From a checkpoint of a small transformer trained on Wikipedia.
Architecture: RMSNorm before each block, rotary positions, capped logits.
Each number is 50 + 12 x the weight over its row's rms, rounded and kept within 0 to 99. Layers, rows and columns count from 0. The size before them is the row's rms in percent of the matrix's.

# gate: layer 9 MLP gate, 512x192, rms 0.13, rows 73-118, columns 48-95
# up: layer 9 MLP up, 512x192, rms 0.133, rows 73-118, columns 48-95
# down: layer 9 MLP down (transposed), 512x192, rms 0.126, rows 73-118, columns 48-95
gate73 108:47 26 75 51 64 43 41 53 64 38 64 84 38 50 55 64 44 28 65 50 45 65 66 41 56 47 59 47 67 62 30 41 33 54 49 53 42 66 44 60 48 27 33 37 43 37 38 37
up73 112:40 60 52 55 65 53 67 48 43 40 59 49 39 29 53 57 59 40 55 38 49 37 54 65 74 56 62 56 54 45 59 53 45 45 43 39 55 29 67 43 60 52 44 75 56 75 70 44
down73 109:54 50 51 60 60 40 57 79 59 51 68 51 42 38 63 62 55 64 44 48 47 57 64 56 43 76 38 53 45 25 58 53 09 71 70 65 60 48 68 50 62 40 37 69 59 62 47 34
gate74 093:57 41 52 45 36 73 48 52 59 61 67 47 36 61 33 76 56 29 45 57 46 53 25 45 49 63 48 74 57 38 57 49 48 37 60 37 61 49 32 41 49 57 61 43 39 44 51 34
up74 099:43 28 38 25 25 73 66 35 44 41 49 52 57 53 35 49 53 46 50 62 34 80 72 40 55 57 45 41 70 50 41 37 53 45 44 47 40 47 49 45 45 40 44 61 43 36 45 35
down74 096:31 22 52 47 36 65 50 31 46 41 35 50 55 39 42 54 41 77 46 21 50 44 55 50 53 46 49 54 58 52 45 40 24 48 33 66 57 49 41 48 59 45 50 38 63 13 40 49
gate75 103:48 58 73 38 38 49 40 57 39 63 47 46 36 52 41 50 50 62 44 60 45 57 34 46 41 51 60 58 37 43 57 27 40 45 60 44 56 53 42 49 36 56 24 62 52 40 39 52
up75 104:53 58 48 70 57 48 38 59 39 57 60 37 56 41 33 59 42 58 70 77 52 49 33 57 39 38 53 48 67 38 65 35 41 71 61 51 53 55 57 40 70 51 51 69 47 40 41 72
down75 102:56 36 63 66 60 67 49 31 39 49 55 58 38 50 55 46 43 65 38 49 57 64 52 39 38 56 36 15 77 63 17 31 38 43 61 35 64 47 46 71 45 48 48 41 65 58 53 57
gate76 094:32 48 65 37 52 38 46 41 45 24 51 45 31 62 25 53 59 55 68 58 47 44 50 57 39 39 60 55 57 44 66 65 65 55 58 57 65 64 54 51 49 45 36 35 66 45 62 48
up76 097:47 48 65 38 40 50 47 39 69 61 57 31 55 71 54 44 70 62 61 54 59 60 49 74 71 57 67 52 62 42 53 57 14 64 85 59 37 58 57 59 55 72 56 54 64 43 37 32
down76 095:47 31 52 11 45 48 46 43 31 47 59 38 44 40 25 59 56 45 77 57 43 66 59 35 67 65 46 57 46 53 66 53 52 42 57 40 47 46 56 73 29 61 44 51 55 48 61 48
gate77 097:50 65 63 32 46 43 53 58 41 64 41 41 50 50 54 51 67 46 69 46 29 52 48 38 54 50 53 64 40 39 46 45 39 38 47 56 29 55 57 42 47 54 39 42 44 50 39 44
up77 094:33 33 46 64 58 70 33 38 37 51 61 59 56 60 60 46 47 49 48 52 59 24 27 41 44 63 48 37 51 68 65 39 57 52 50 33 64 52 47 23 49 54 36 45 47 64 47 62
down77 091:43 53 63 66 62 46 57 44 29 39 58 49 34 35 52 64 59 46 72 45 45 56 38 49 54 56 49 55 47 57 61 59 53 56 36 43 39 64 57 48 49 63 61 47 44 28 42 50
gate78 100:37 30 40 60 48 20 27 51 49 26 34 58 43 57 49 21 52 49 67 54 51 56 63 52 88 59 46 29 40 42 23 53 35 24 53 38 51 50 52 75 48 54 48 48 48 45 34 44
up78 100:33 54 52 41 42 59 49 39 38 46 58 44 48 39 55 49 45 52 26 31 57 65 44 58 16 50 66 75 69 56 54 61 55 33 34 40 44 73 54 29 37 56 52 46 40 30 57 75
down78 104:45 37 53 62 44 29 49 61 43 39 71 60 61 41 45 62 24 47 54 56 63 47 78 62 50 66 62 46 56 37 41 49 44 45 49 37 57 55 51 34 32 72 56 51 43 48 53 45
gate79 095:51 60 49 45 71 59 48 61 48 35 45 60 51 46 33 58 57 44 59 61 36 31 54 69 46 51 57 58 42 44 55 56 30 60 44 60 68 38 30 45 49 45 63 42 56 49 51 42
up79 096:47 44 69 40 42 49 65 63 61 60 58 48 42 44 67 46 69 39 39 59 43 49 38 33 49 24 47 60 48 67 40 35 60 54 42 55 62 72 68 40 28 47 50 72 55 29 33 57
down79 095:61 36 77 52 55 55 62 32 44 44 49 52 26 52 36 48 27 46 54 57 58 31 57 43 56 38 51 31 36 22 40 29 39 42 46 34 55 46 68 65 36 51 58 55 60 54 59 62
gate80 100:42 42 25 62 44 55 56 48 38 53 48 53 57 63 12 51 52 19 50 20 32 41 47 70 39 49 51 59 56 54 52 62 54 55 34 40 36 59 69 65 44 56 51 53 59 50 51 46
up80 094:53 37 45 55 55 51 63 66 58 52 56 42 40 33 32 58 43 70 59 52 52 62 46 49 40 74 66 47 39 65 58 68 63 15 51 56 45 66 46 36 76 56 48 47 50 44 51 52
down80 096:51 64 65 62 63 45 37 52 56 48 66 41 42 42 36 41 40 60 70 82 66 44 54 42 38 59 64 63 44 57 52 61 62 60 51 51 48 47 47 54 39 45 48 27 34 53 38 54
gate81 103:26 59 49 53 52 51 66 51 34 59 57 37 69 63 46 51 53 42 46 57 65 57 30 48 62 58 51 33 36 59 47 54 37 41 56 37 62 49 50 42 41 60 56 80 31 53 24 66
up81 104:51 73 58 55 34 58 70 63 63 51 39 67 46 78 63 52 58 53 60 57 57 43 41 29 35 50 56 19 30 60 62 45 35 49 49 45 70 33 34 68 30 58 54 45 50 48 35 47
down81 104:62 49 68 50 41 50 57 73 65 37 49 51 37 49 57 70 39 45 41 58 33 21 53 57 59 53 56 46 34 54 36 68 49 78 44 35 40 62 58 38 42 54 55 55 40 38 78 50
gate82 101:69 38 52 47 46 36 57 47 62 64 59 38 44 80 49 77 40 53 54 55 35 42 63 70 38 59 59 30 47 33 46 49 52 66 54 49 31 37 32 55 42 70 44 62 25 31 62 34
up82 099:67 54 41 61 54 61 50 41 42 42 56 49 50 18 58 32 49 42 53 63 53 52 48 39 56 59 60 54 63 45 44 31 48 30 63 33 48 28 82 27 42 39 55 54 49 60 28 70
down82 105:52 51 49 39 47 53 46 33 42 57 73 51 52 53 25 29 52 37 41 63 82 68 61 61 56 59 46 41 38 63 37 55 57 67 69 29 67 34 43 50 49 26 61 53 44 47 58 57
gate83 111:32 54 56 66 37 42 66 50 43 66 49 37 43 38 52 57 62 48 40 71 47 58 44 48 53 52 47 63 50 51 59 36 47 31 46 49 44 58 29 50 63 37 55 55 66 42 46 62
up83 104:60 48 48 62 23 19 51 61 61 55 63 40 39 67 58 52 61 56 39 27 39 55 44 38 51 31 41 50 45 63 55 61 47 27 36 49 48 49 56 26 47 38 60 52 50 41 53 65
down83 109:42 60 47 49 44 44 44 64 63 47 37 52 47 38 50 50 53 29 50 59 30 37 32 44 44 63 50 45 43 47 56 66 87 53 21 57 26 51 30 37 41 62 32 67 71 47 55 67
gate84 099:31 36 56 52 57 47 61 52 50 42 60 55 59 54 31 46 62 46 37 58 54 67 56 40 47 56 48 52 54 39 46 57 29 67 43 55 60 54 36 68 63 58 62 53 58 46 38 49
up84 089:55 60 42 27 60 53 25 58 50 45 41 45 45 42 64 36 39 62 36 25 60 43 53 48 51 36 48 48 57 67 69 38 69 67 34 56 46 24 49 45 41 52 42 64 69 39 27 36
down84 098:42 54 51 50 55 64 51 34 53 73 73 54 48 57 43 71 51 52 42 74 56 67 54 54 35 36 47 41 51 59 63 54 44 39 54 40 54 49 55 69 27 77 43 51 44 49 25 50
gate85 100:50 55 29 48 62 59 54 39 57 61 36 58 32 53 66 54 56 62 45 65 42 47 62 52 66 49 46 58 67 37 58 42 47 49 50 52 64 49 48 36 49 46 67 52 79 43 44 21
up85 095:61 33 46 36 48 56 78 46 58 58 43 41 20 64 60 33 78 59 44 62 54 61 49 44 54 72 56 53 47 47 46 33 42 42 56 60 51 43 51 52 46 44 57 67 67 61 56 44
down85 098:34 47 64 55 55 48 54 44 62 44 45 47 46 62 49 45 57 47 50 15 66 27 54 49 43 37 48 13 49 35 64 77 49 45 58 51 45 56 42 52 56 69 50 72 79 47 61 65
gate86 103:36 43 48 49 60 64 51 85 53 49 56 52 34 37 50 63 56 48 71 59 40 36 21 52 41 66 43 58 59 46 55 48 47 56 48 46 49 61 69 55 51 46 45 38 45 32 60 57
up86 098:40 56 49 56 32 38 64 30 56 56 60 55 61 48 65 36 35 57 38 66 53 53 34 33 47 43 35 49 27 52 42 41 51 30 43 27 78 48 44 55 42 67 62 62 48 54 54 59
down86 101:51 53 39 34 70 58 32 52 29 64 49 38 53 35 48 36 60 61 58 45 64 35 62 44 58 46 50 30 26 65 49 49 51 56 61 72 49 29 34 52 57 58 60 37 47 43 64 39
gate87 100:42 51 63 58 35 68 30 40 48 58 39 37 48 41 53 47 45 32 64 67 30 57 39 51 50 45 46 67 28 53 57 64 45 39 64 34 37 56 50 53 51 48 58 24 44 33 44 55
up87 097:48 44 45 33 18 50 57 58 45 46 43 53 55 67 53 43 45 62 59 37 32 58 53 35 56 58 63 30 43 62 47 39 91 52 50 47 52 41 35 63 58 47 63 61 55 54 66 58
down87 100:44 39 19 53 29 65 53 64 58 71 60 51 70 39 38 31 52 38 66 39 63 55 46 45 79 27 51 70 60 53 44 71 30 41 56 46 78 45 60 54 62 48 29 42 62 72 67 45
gate88 097:67 60 62 48 44 49 47 45 75 67 44 43 40 58 55 38 41 40 71 54 45 55 44 56 25 37 31 39 53 10 30 49 34 47 54 44 45 65 55 47 59 37 47 58 55 74 46 51
up88 096:60 57 44 50 46 33 69 37 50 30 50 39 52 80 49 44 50 32 26 45 41 62 46 54 38 45 44 47 48 45 61 73 51 67 38 54 50 55 56 50 51 25 58 55 40 73 49 42
down88 094:51 33 40 24 50 52 37 67 40 38 69 61 53 68 37 64 60 56 42 49 46 53 40 58 77 53 57 55 59 37 56 53 42 36 43 42 74 31 56 70 48 51 58 50 33 40 37 64
gate89 098:39 26 48 63 51 52 72 49 56 68 48 52 49 47 65 55 70 59 42 58 33 54 69 52 53 48 53 55 68 54 58 60 72 31 43 35 40 46 40 30 55 36 71 70 39 55 54 72
up89 105:59 45 45 68 64 37 44 49 46 56 64 53 62 48 47 34 43 67 83 61 55 60 36 47 72 46 59 51 42 53 56 55 56 61 52 57 43 53 29 62 42 65 27 46 75 44 70 52
down89 098:42 50 41 51 50 59 59 58 32 56 43 29 40 52 31 22 53 56 45 45 61 31 51 59 56 50 38 47 52 46 73 32 67 31 32 46 51 39 55 40 71 49 71 51 26 60 53 32
gate90 107:41 55 49 63 80 48 60 53 28 62 45 55 54 38 54 39 24 36 41 29 37 61 58 39 69 77 38 64 52 57 53 61 65 45 67 44 64 63 63 43 33 62 56 52 31 55 37 56
up90 105:33 50 55 52 53 63 35 50 52 50 55 50 51 57 75 51 54 50 32 37 34 34 69 48 61 67 43 62 65 49 46 52 50 48 70 69 64 49 47 45 51 58 61 20 28 18 56 46
down90 107:77 40 49 71 54 58 40 40 40 43 72 50 52 53 80 36 43 59 52 54 42 46 57 60 40 26 54 78 69 59 76 43 57 62 30 48 46 44 52 20 60 28 60 55 55 53 51 48
gate91 099:71 58 62 57 40 58 47 72 43 52 30 45 43 44 30 52 60 51 32 57 53 51 65 34 34 64 46 65 55 56 48 60 21 64 55 50 66 66 49 52 41 66 62 47 42 45 60 43
up91 096:45 28 28 31 50 35 41 59 56 59 63 44 47 56 27 41 38 82 70 48 44 42 55 61 51 52 69 34 31 48 56 52 56 45 55 44 48 40 41 23 52 43 41 50 48 59 39 39
down91 096:23 40 27 68 50 51 60 66 40 41 40 48 45 66 54 58 71 38 43 48 63 79 34 58 59 40 34 15 72 56 43 50 43 60 66 47 52 32 45 26 52 72 48 42 42 49 44 37
gate92 105:67 52 31 61 44 19 46 35 50 63 44 49 43 46 69 59 52 48 48 76 43 45 63 64 47 73 44 67 49 31 50 63 44 42 57 40 77 54 50 59 47 29 55 57 51 51 50 33
up92 097:50 68 66 41 51 56 46 56 58 49 66 36 60 58 49 58 50 49 23 50 69 63 46 27 64 50 41 35 33 38 72 47 47 44 56 56 51 28 51 44 39 29 25 48 52 55 63 77
down92 102:42 38 54 47 39 83 56 42 48 34 66 72 42 58 58 57 43 54 51 55 48 36 43 35 58 52 44 32 61 57 66 37 44 53 43 61 55 57 41 41 53 67 37 47 44 30 48 41
gate93 106:42 60 66 48 39 47 64 62 44 27 54 34 59 50 39 36 62 53 45 56 49 62 46 45 55 30 55 54 54 47 44 38 63 33 46 48 33 44 52 73 46 43 39 64 57 33 46 35
up93 107:28 51 46 33 67 66 40 65 46 54 56 47 61 46 54 45 58 42 56 52 66 49 57 58 50 51 61 41 37 45 51 44 37 45 59 41 55 33 85 53 56 62 49 44 38 69 57 50
down93 101:59 56 59 58 53 47 59 56 25 50 51 37 46 48 56 68 40 51 35 36 54 71 61 54 67 31 69 45 56 55 46 45 35 42 21 39 47 51 62 31 54 43 45 45 13 67 61 51
gate94 107:59 53 62 41 45 62 25 37 31 38 63 34 47 74 51 58 51 62 42 59 65 52 57 48 49 65 68 65 60 52 53 51 51 60 54 59 47 66 46 51 47 64 79 46 59 40 37 78
up94 106:38 56 57 43 54 52 50 58 52 54 40 53 63 49 39 48 46 66 22 48 47 43 57 54 57 46 46 36 56 57 60 60 69 66 51 33 40 46 46 39 57 52 36 33 24 60 49 45
down94 105:48 62 44 57 66 52 28 31 58 41 26 70 59 52 56 37 43 75 37 42 51 50 56 37 43 36 65 53 64 47 59 50 54 38 56 49 47 44 52 53 52 51 37 58 51 53 42 34
gate95 102:62 53 50 50 50 41 56 63 50 57 65 65 46 56 59 49 71 38 35 88 63 38 49 41 28 46 51 48 64 71 68 46 51 44 42 46 66 65 59 66 71 52 36 38 49 46 52 79
up95 098:48 70 34 48 49 38 61 43 48 53 27 57 42 46 53 53 39 58 47 42 42 44 29 70 65 67 45 56 69 36 60 43 47 29 84 29 61 52 50 43 47 36 55 42 49 53 48 42
down95 096:21 51 50 65 39 56 46 40 34 67 75 48 38 20 41 38 52 41 56 60 59 41 49 39 39 33 66 56 49 69 70 57 58 52 61 63 44 48 45 64 55 61 56 57 38 67 52 60
gate96 102:73 79 57 53 49 51 65 48 54 51 52 39 64 53 45 54 41 64 65 53 42 59 46 59 43 53 48 50 56 61 40 47 53 49 40 70 59 46 61 62 29 57 47 50 60 45 72 53
up96 098:51 51 60 44 64 71 42 58 41 68 35 57 44 34 36 54 33 55 77 40 59 59 63 37 40 67 33 26 54 51 44 50 43 45 63 52 65 27 60 77 48 66 43 44 55 82 38 65
down96 093:40 39 54 65 40 36 65 46 48 62 43 56 57 49 42 37 51 84 43 35 57 62 49 60 47 59 56 34 54 40 55 39 57 24 54 43 50 61 48 47 68 25 51 62 61 35 60 45
gate97 098:58 48 51 63 69 50 64 56 58 64 58 64 51 54 55 40 67 47 71 54 63 61 47 74 60 52 38 39 47 59 60 32 49 53 51 78 57 60 42 39 52 65 61 47 49 41 39 41
up97 090:59 40 66 52 37 70 45 56 63 56 36 61 52 58 71 54 36 47 46 38 66 43 48 36 53 56 51 46 70 25 46 47 53 56 61 58 60 54 64 53 42 32 49 38 49 54 66 44
down97 102:59 34 52 48 29 42 59 74 54 47 56 34 54 39 73 64 32 43 38 41 47 43 33 45 48 28 49 47 41 34 56 57 65 50 38 50 43 60 36 48 33 62 61 40 82 49 49 69
gate98 098:60 43 52 58 49 54 56 54 42 41 32 59 61 47 54 49 24 43 56 44 31 62 67 37 37 54 45 44 53 62 37 34 55 44 52 60 37 45 50 63 51 37 67 60 52 48 55 36
up98 100:60 48 55 33 42 25 54 65 56 57 65 51 52 54 48 50 49 43 51 56 57 43 47 83 42 48 57 43 41 40 43 53 51 59 44 44 40 51 35 49 48 40 60 67 48 60 49 66
down98 099:54 57 31 66 58 36 42 47 64 23 79 68 59 41 57 44 35 62 60 48 38 45 61 56 63 22 50 49 53 31 51 38 52 54 63 56 38 53 60 43 62 49 58 47 53 31 46 52
gate99 098:71 51 29 72 52 50 44 51 42 54 59 70 72 33 51 50 49 39 64 53 37 43 48 43 69 53 61 28 81 60 60 42 41 52 55 48 58 47 27 41 23 60 61 57 50 46 54 48
up99 101:63 43 45 55 65 64 72 66 60 78 56 59 55 54 42 52 56 35 75 51 59 55 47 46 45 62 52 42 38 63 50 69 52 57 44 41 44 40 46 43 38 42 53 42 55 43 57 36
down99 099:54 43 48 32 40 86 59 58 52 54 38 52 52 53 43 52 65 39 46 59 58 35 56 44 32 57 63 61 61 49 55 40 41 74 64 51 61 57 38 59 39 51 56 54 38 41 38 49
gate100 094:54 34 55 49 37 47 65 40 45 49 56 52 60 64 47 52 73 49 51 50 53 54 70 64 38 42 56 50 54 45 59 54 69 58 49 48 39 62 61 42 45 64 48 58 51 45 53 45
up100 096:36 38 62 35 40 44 47 59 56 46 60 31 54 63 43 37 37 45 45 55 53 39 43 46 44 49 30 34 58 61 48 48 40 67 61 69 51 48 58 38 44 45 40 53 13 60 51 44
down100 092:42 23 34 62 35 45 42 44 41 55 47 69 62 57 78 52 67 70 50 58 56 78 54 55 45 36 46 54 56 48 53 52 55 66 60 26 18 35 38 35 51 54 56 43 74 45 50 33
gate101 098:24 61 50 59 66 74 37 66 22 52 32 59 39 47 43 48 32 47 35 62 47 40 46 55 41 64 31 73 49 60 74 43 48 30 43 41 46 27 50 35 53 45 50 57 52 42 51 54
up101 090:57 42 59 39 44 44 43 57 35 29 59 60 39 54 60 70 22 69 56 57 43 50 62 46 38 59 58 46 53 54 62 54 26 47 56 42 42 46 43 47 69 31 34 46 53 47 44 74
down101 098:64 35 51 41 38 52 32 48 46 37 56 32 27 65 44 48 19 68 59 66 53 36 48 52 44 50 55 34 54 65 41 46 71 58 51 31 70 60 58 72 59 27 50 38 44 53 49 20
gate102 101:38 47 40 44 44 59 57 71 54 39 41 62 41 42 52 47 35 60 65 46 40 45 41 65 65 37 68 72 41 42 43 50 51 42 41 48 60 56 46 66 39 49 35 43 39 68 43 33
up102 102:55 39 37 43 57 42 55 57 85 44 59 64 61 60 41 53 53 50 53 55 56 42 54 45 64 25 50 60 59 53 50 69 48 53 53 63 48 36 46 53 55 43 48 42 53 41 42 70
down102 108:26 38 28 54 44 53 54 36 71 48 51 54 59 53 54 40 51 42 40 34 50 37 61 73 48 69 54 51 50 28 50 35 60 46 56 69 33 59 55 52 62 23 60 43 58 53 61 56
gate103 099:63 46 53 63 49 55 45 57 65 58 47 61 53 58 60 44 65 49 58 61 59 49 52 33 43 57 54 45 38 46 17 44 42 66 29 60 78 59 31 73 35 50 54 66 63 56 42 61
up103 104:52 59 56 58 41 42 52 59 42 34 65 23 30 64 47 52 55 49 46 62 61 44 53 41 86 67 34 54 49 39 57 34 62 44 45 33 59 67 55 50 66 52 50 59 45 36 69 43
down103 102:60 28 51 38 48 61 39 46 46 54 56 60 52 56 46 57 72 55 54 64 55 29 57 58 62 63 32 45 40 18 27 36 19 75 30 58 62 41 53 58 45 52 44 75 52 57 45 52
gate104 106:23 37 45 52 56 36 69 37 55 42 32 50 55 51 36 38 44 40 58 60 51 50 55 59 58 70 40 55 43 46 51 64 60 45 49 29 35 44 76 49 53 50 53 55 62 49 44 49
up104 107:47 54 62 52 76 49 36 47 52 33 36 54 52 61 57 35 61 56 60 39 66 39 51 61 53 57 58 36 48 35 26 46 44 54 50 52 50 45 43 78 51 51 37 59 42 63 49 23
down104 102:58 57 38 57 51 61 38 50 39 55 49 31 41 61 38 43 52 59 39 34 44 56 46 27 52 61 27 46 56 39 40 60 33 46 53 55 63 44 58 71 57 39 70 52 42 56 63 28
gate105 102:54 64 51 27 65 41 39 47 63 37 42 56 47 36 51 56 33 18 45 72 45 61 60 35 43 58 22 67 60 58 39 26 58 56 59 45 56 29 53 45 53 56 39 47 48 39 50 29
up105 097:35 64 41 79 29 49 65 71 44 49 63 62 60 55 44 22 50 58 71 74 62 33 55 83 72 43 58 52 55 52 61 36 74 49 67 45 55 53 45 57 51 48 53 30 44 51 51 48
down105 096:69 54 55 62 52 42 49 52 64 68 67 57 42 20 51 62 43 54 67 41 66 52 72 37 61 24 41 55 57 46 73 42 41 56 37 52 50 45 33 67 48 41 56 35 61 66 54 42
gate106 108:42 39 39 51 30 55 38 38 45 38 47 50 32 67 76 52 35 46 45 67 63 31 30 52 53 60 61 39 38 43 50 26 47 42 59 58 48 47 62 58 42 25 45 70 67 46 48 55
up106 103:63 58 34 49 47 44 42 56 34 42 53 43 54 61 31 38 61 71 42 55 42 67 48 53 42 37 35 47 40 66 54 50 37 48 43 69 44 34 56 37 63 58 57 49 42 42 53 50
down106 106:36 76 70 35 51 30 41 71 36 43 45 60 26 73 36 48 65 50 49 72 47 42 49 50 12 56 70 56 46 45 42 49 51 49 59 31 46 51 45 63 68 47 51 59 50 49 50 33
gate107 106:55 39 63 26 54 31 45 80 45 46 58 38 55 41 45 44 61 47 63 58 43 40 69 59 43 49 48 68 55 40 57 62 54 52 51 61 52 36 22 43 35 57 50 46 52 43 49 68
up107 106:53 48 48 40 55 53 54 35 51 76 51 28 49 69 39 55 55 46 27 47 38 29 56 59 44 64 66 56 57 41 57 34 37 54 47 67 55 41 40 73 53 44 45 32 44 53 47 55
down107 103:58 61 28 45 61 49 58 47 59 59 51 53 42 40 42 42 49 52 50 60 45 42 49 73 30 40 58 55 48 40 36 37 69 47 27 48 52 44 66 46 57 75 46 48 63 26 54 72
gate108 101:52 39 59 57 59 55 57 47 65 46 42 38 54 52 79 55 59 53 48 39 61 20 31 61 70 47 58 53 60 56 74 42 45 44 35 40 61 36 25 52 43 48 42 11 57 54 57 57
up108 107:44 47 50 60 38 41 40 45 61 71 47 41 38 64 86 49 63 44 65 37 58 55 40 31 54 36 33 47 68 50 24 59 42 58 45 37 70 34 43 39 50 27 45 52 31 72 75 51
down108 106:45 36 54 57 59 49 57 31 53 48 53 43 45 38 64 35 79 47 53 38 78 44 50 48 44 53 56 16 29 38 41 58 54 54 61 58 45 59 62 57 32 36 46 55 33 55 46 53
gate109 097:31 41 39 71 48 26 48 43 66 39 60 48 64 58 57 48 66 73 63 54 46 32 47 54 61 58 41 41 56 65 47 46 38 57 46 69 41 56 57 61 47 52 54 38 43 61 28 46
up109 103:59 52 71 72 62 60 46 45 29 42 44 37 47 38 47 28 72 39 46 32 66 52 45 54 40 44 58 67 37 45 76 41 54 51 52 46 50 50 50 45 46 50 42 61 43 56 59 51
down109 105:67 65 58 35 44 78 32 35 41 37 52 54 37 61 53 53 33 46 46 59 71 56 57 39 48 46 63 48 42 22 68 58 53 52 39 55 69 62 54 55 30 53 61 59 43 51 54 52
gate110 094:69 44 37 44 51 59 42 59 66 36 52 40 37 49 36 65 49 17 52 61 61 61 50 49 45 60 40 35 42 71 61 46 64 47 51 56 40 52 38 66 46 57 61 72 56 50 25 72
up110 090:55 46 38 59 55 37 65 71 50 48 57 48 67 70 51 66 38 50 59 38 64 61 76 34 47 43 41 60 45 44 62 60 61 62 44 48 13 55 43 53 59 36 53 87 57 66 64 70
down110 090:59 53 66 28 35 50 42 48 52 51 51 41 58 65 59 60 41 32 74 52 17 56 56 50 42 56 36 50 56 34 54 59 42 59 72 54 48 43 56 49 61 39 33 58 34 55 59 59
gate111 097:49 43 55 38 74 49 60 50 36 60 36 42 41 51 56 64 63 36 48 67 44 37 50 53 37 62 55 50 61 54 16 34 41 41 52 68 55 33 38 43 69 42 42 59 58 52 41 50
up111 097:52 64 44 28 52 37 49 39 50 55 76 49 38 41 59 32 62 72 28 62 79 58 64 28 39 63 62 65 52 42 44 47 38 56 76 59 48 55 44 36 57 45 50 56 50 43 56 64
down111 092:40 38 62 34 52 46 64 54 66 62 51 68 46 52 59 62 57 43 60 34 42 65 34 38 57 76 46 48 49 29 42 59 54 48 37 64 58 57 42 56 63 58 33 37 56 38 56 66
gate112 089:60 42 26 67 60 66 68 62 41 65 46 57 32 44 36 67 71 48 44 50 74 34 68 37 39 63 59 49 57 65 51 50 43 30 39 71 62 38 47 45 55 61 56 34 37 55 77 54
up112 093:55 42 57 48 68 84 44 38 16 54 41 32 55 57 63 39 49 52 60 67 54 31 61 68 46 45 58 46 55 50 49 42 37 44 68 60 39 48 82 59 40 77 51 46 57 58 46 68
down112 095:30 33 32 55 73 55 45 59 34 63 50 53 56 50 39 53 76 55 38 26 52 56 70 62 32 46 43 31 28 37 45 57 77 36 64 48 84 52 30 46 34 50 37 25 53 59 60 60
gate113 090:45 69 60 42 60 41 51 41 48 55 50 53 40 70 44 37 55 46 69 55 33 48 66 73 43 55 66 54 43 42 55 68 54 70 48 49 41 68 61 33 29 62 48 58 52 64 48 53
up113 114:17 57 41 18 58 55 47 37 44 58 59 47 56 49 46 58 55 47 20 35 57 41 43 57 69 54 43 35 71 53 50 49 68 42 47 43 23 55 42 51 49 23 52 52 56 60 60 79
down113 091:31 58 28 66 41 27 41 43 66 38 50 66 69 46 34 32 60 51 45 37 50 58 38 47 52 54 64 49 68 45 41 57 59 56 39 69 45 71 55 45 35 36 31 58 35 77 53 46
gate114 103:47 58 68 32 41 52 66 48 51 51 36 34 54 58 50 43 75 46 45 72 40 37 69 74 51 64 61 47 71 60 37 44 53 49 55 56 61 77 57 45 56 54 46 64 31 48 47 45
up114 107:51 54 46 43 55 35 58 45 34 58 48 40 59 57 69 60 48 55 57 43 39 48 42 52 46 56 39 56 67 47 52 58 57 61 33 38 93 36 47 50 45 59 52 51 52 50 34 43
down114 103:51 36 54 46 58 48 37 61 53 74 51 34 46 32 60 27 44 63 54 44 41 41 33 68 47 42 42 33 28 62 50 69 55 65 74 39 34 48 49 54 50 47 54 63 43 42 62 64
gate115 098:59 68 57 48 69 41 52 76 47 59 61 38 41 47 68 42 63 43 48 36 29 57 44 62 57 61 60 51 49 73 35 53 41 35 48 39 64 57 58 54 41 56 66 48 49 23 38 67
up115 094:43 46 40 29 57 54 42 48 47 47 36 42 48 23 38 25 51 37 52 47 46 43 30 53 49 56 40 45 59 39 46 47 41 52 43 57 50 28 66 61 41 59 45 58 46 39 52 66
down115 094:47 39 52 39 69 44 38 57 48 48 74 55 44 57 75 72 49 51 54 55 50 50 56 66 32 56 48 52 67 60 53 34 37 48 25 36 55 44 28 39 36 62 51 61 53 22 55 55
gate116 097:37 57 45 54 45 39 47 51 65 60 44 56 60 56 33 59 71 59 47 50 50 78 57 49 73 49 53 48 43 57 61 33 23 41 55 80 57 66 73 58 28 32 71 58 69 66 38 43
up116 098:55 47 70 58 58 57 35 37 40 44 52 70 53 57 43 42 40 48 55 46 71 50 57 60 54 64 51 53 43 53 44 50 65 52 54 47 67 53 31 64 43 43 46 55 63 53 48 37
down116 098:25 61 51 49 46 39 37 53 52 47 40 66 63 49 39 27 45 42 41 44 48 27 68 57 54 49 62 61 54 60 30 64 53 43 66 46 33 48 46 57 52 48 53 30 63 28 73 52
gate117 104:70 48 47 53 20 48 39 60 26 73 75 55 68 60 67 68 44 62 50 44 57 44 44 31 51 73 63 48 59 68 44 55 27 50 60 68 55 59 43 39 41 39 64 50 57 55 36 51
up117 104:41 45 61 65 40 54 65 58 60 62 55 46 27 31 42 36 40 64 42 58 68 57 48 55 29 59 39 63 48 58 30 38 42 39 44 42 49 58 43 46 55 49 52 39 38 51 58 56
down117 105:41 47 45 43 49 71 39 47 25 59 51 63 34 49 32 52 62 46 33 44 52 49 40 54 28 41 31 48 68 44 48 15 67 54 45 50 39 50 40 53 55 30 42 74 41 61 64 50
gate118 101:54 57 45 57 51 57 48 50 66 39 51 60 30 53 59 59 56 48 42 55 53 69 61 50 34 62 53 49 61 38 55 84 64 50 36 72 54 44 67 40 55 46 45 40 55 43 31 33
up118 101:38 46 47 71 40 73 32 59 51 51 47 65 40 46 54 60 67 61 52 49 57 53 45 39 43 56 58 38 49 53 33 67 47 57 41 62 69 31 46 45 40 54 15 66 71 45 58 68
down118 101:41 65 36 57 50 48 65 56 54 42 46 50 61 54 44 47 59 25 58 25 47 61 24 42 55 31 32 41 43 44 33 39 55 47 49 49 31 46 54 45 58 69 48 63 60 39 54 66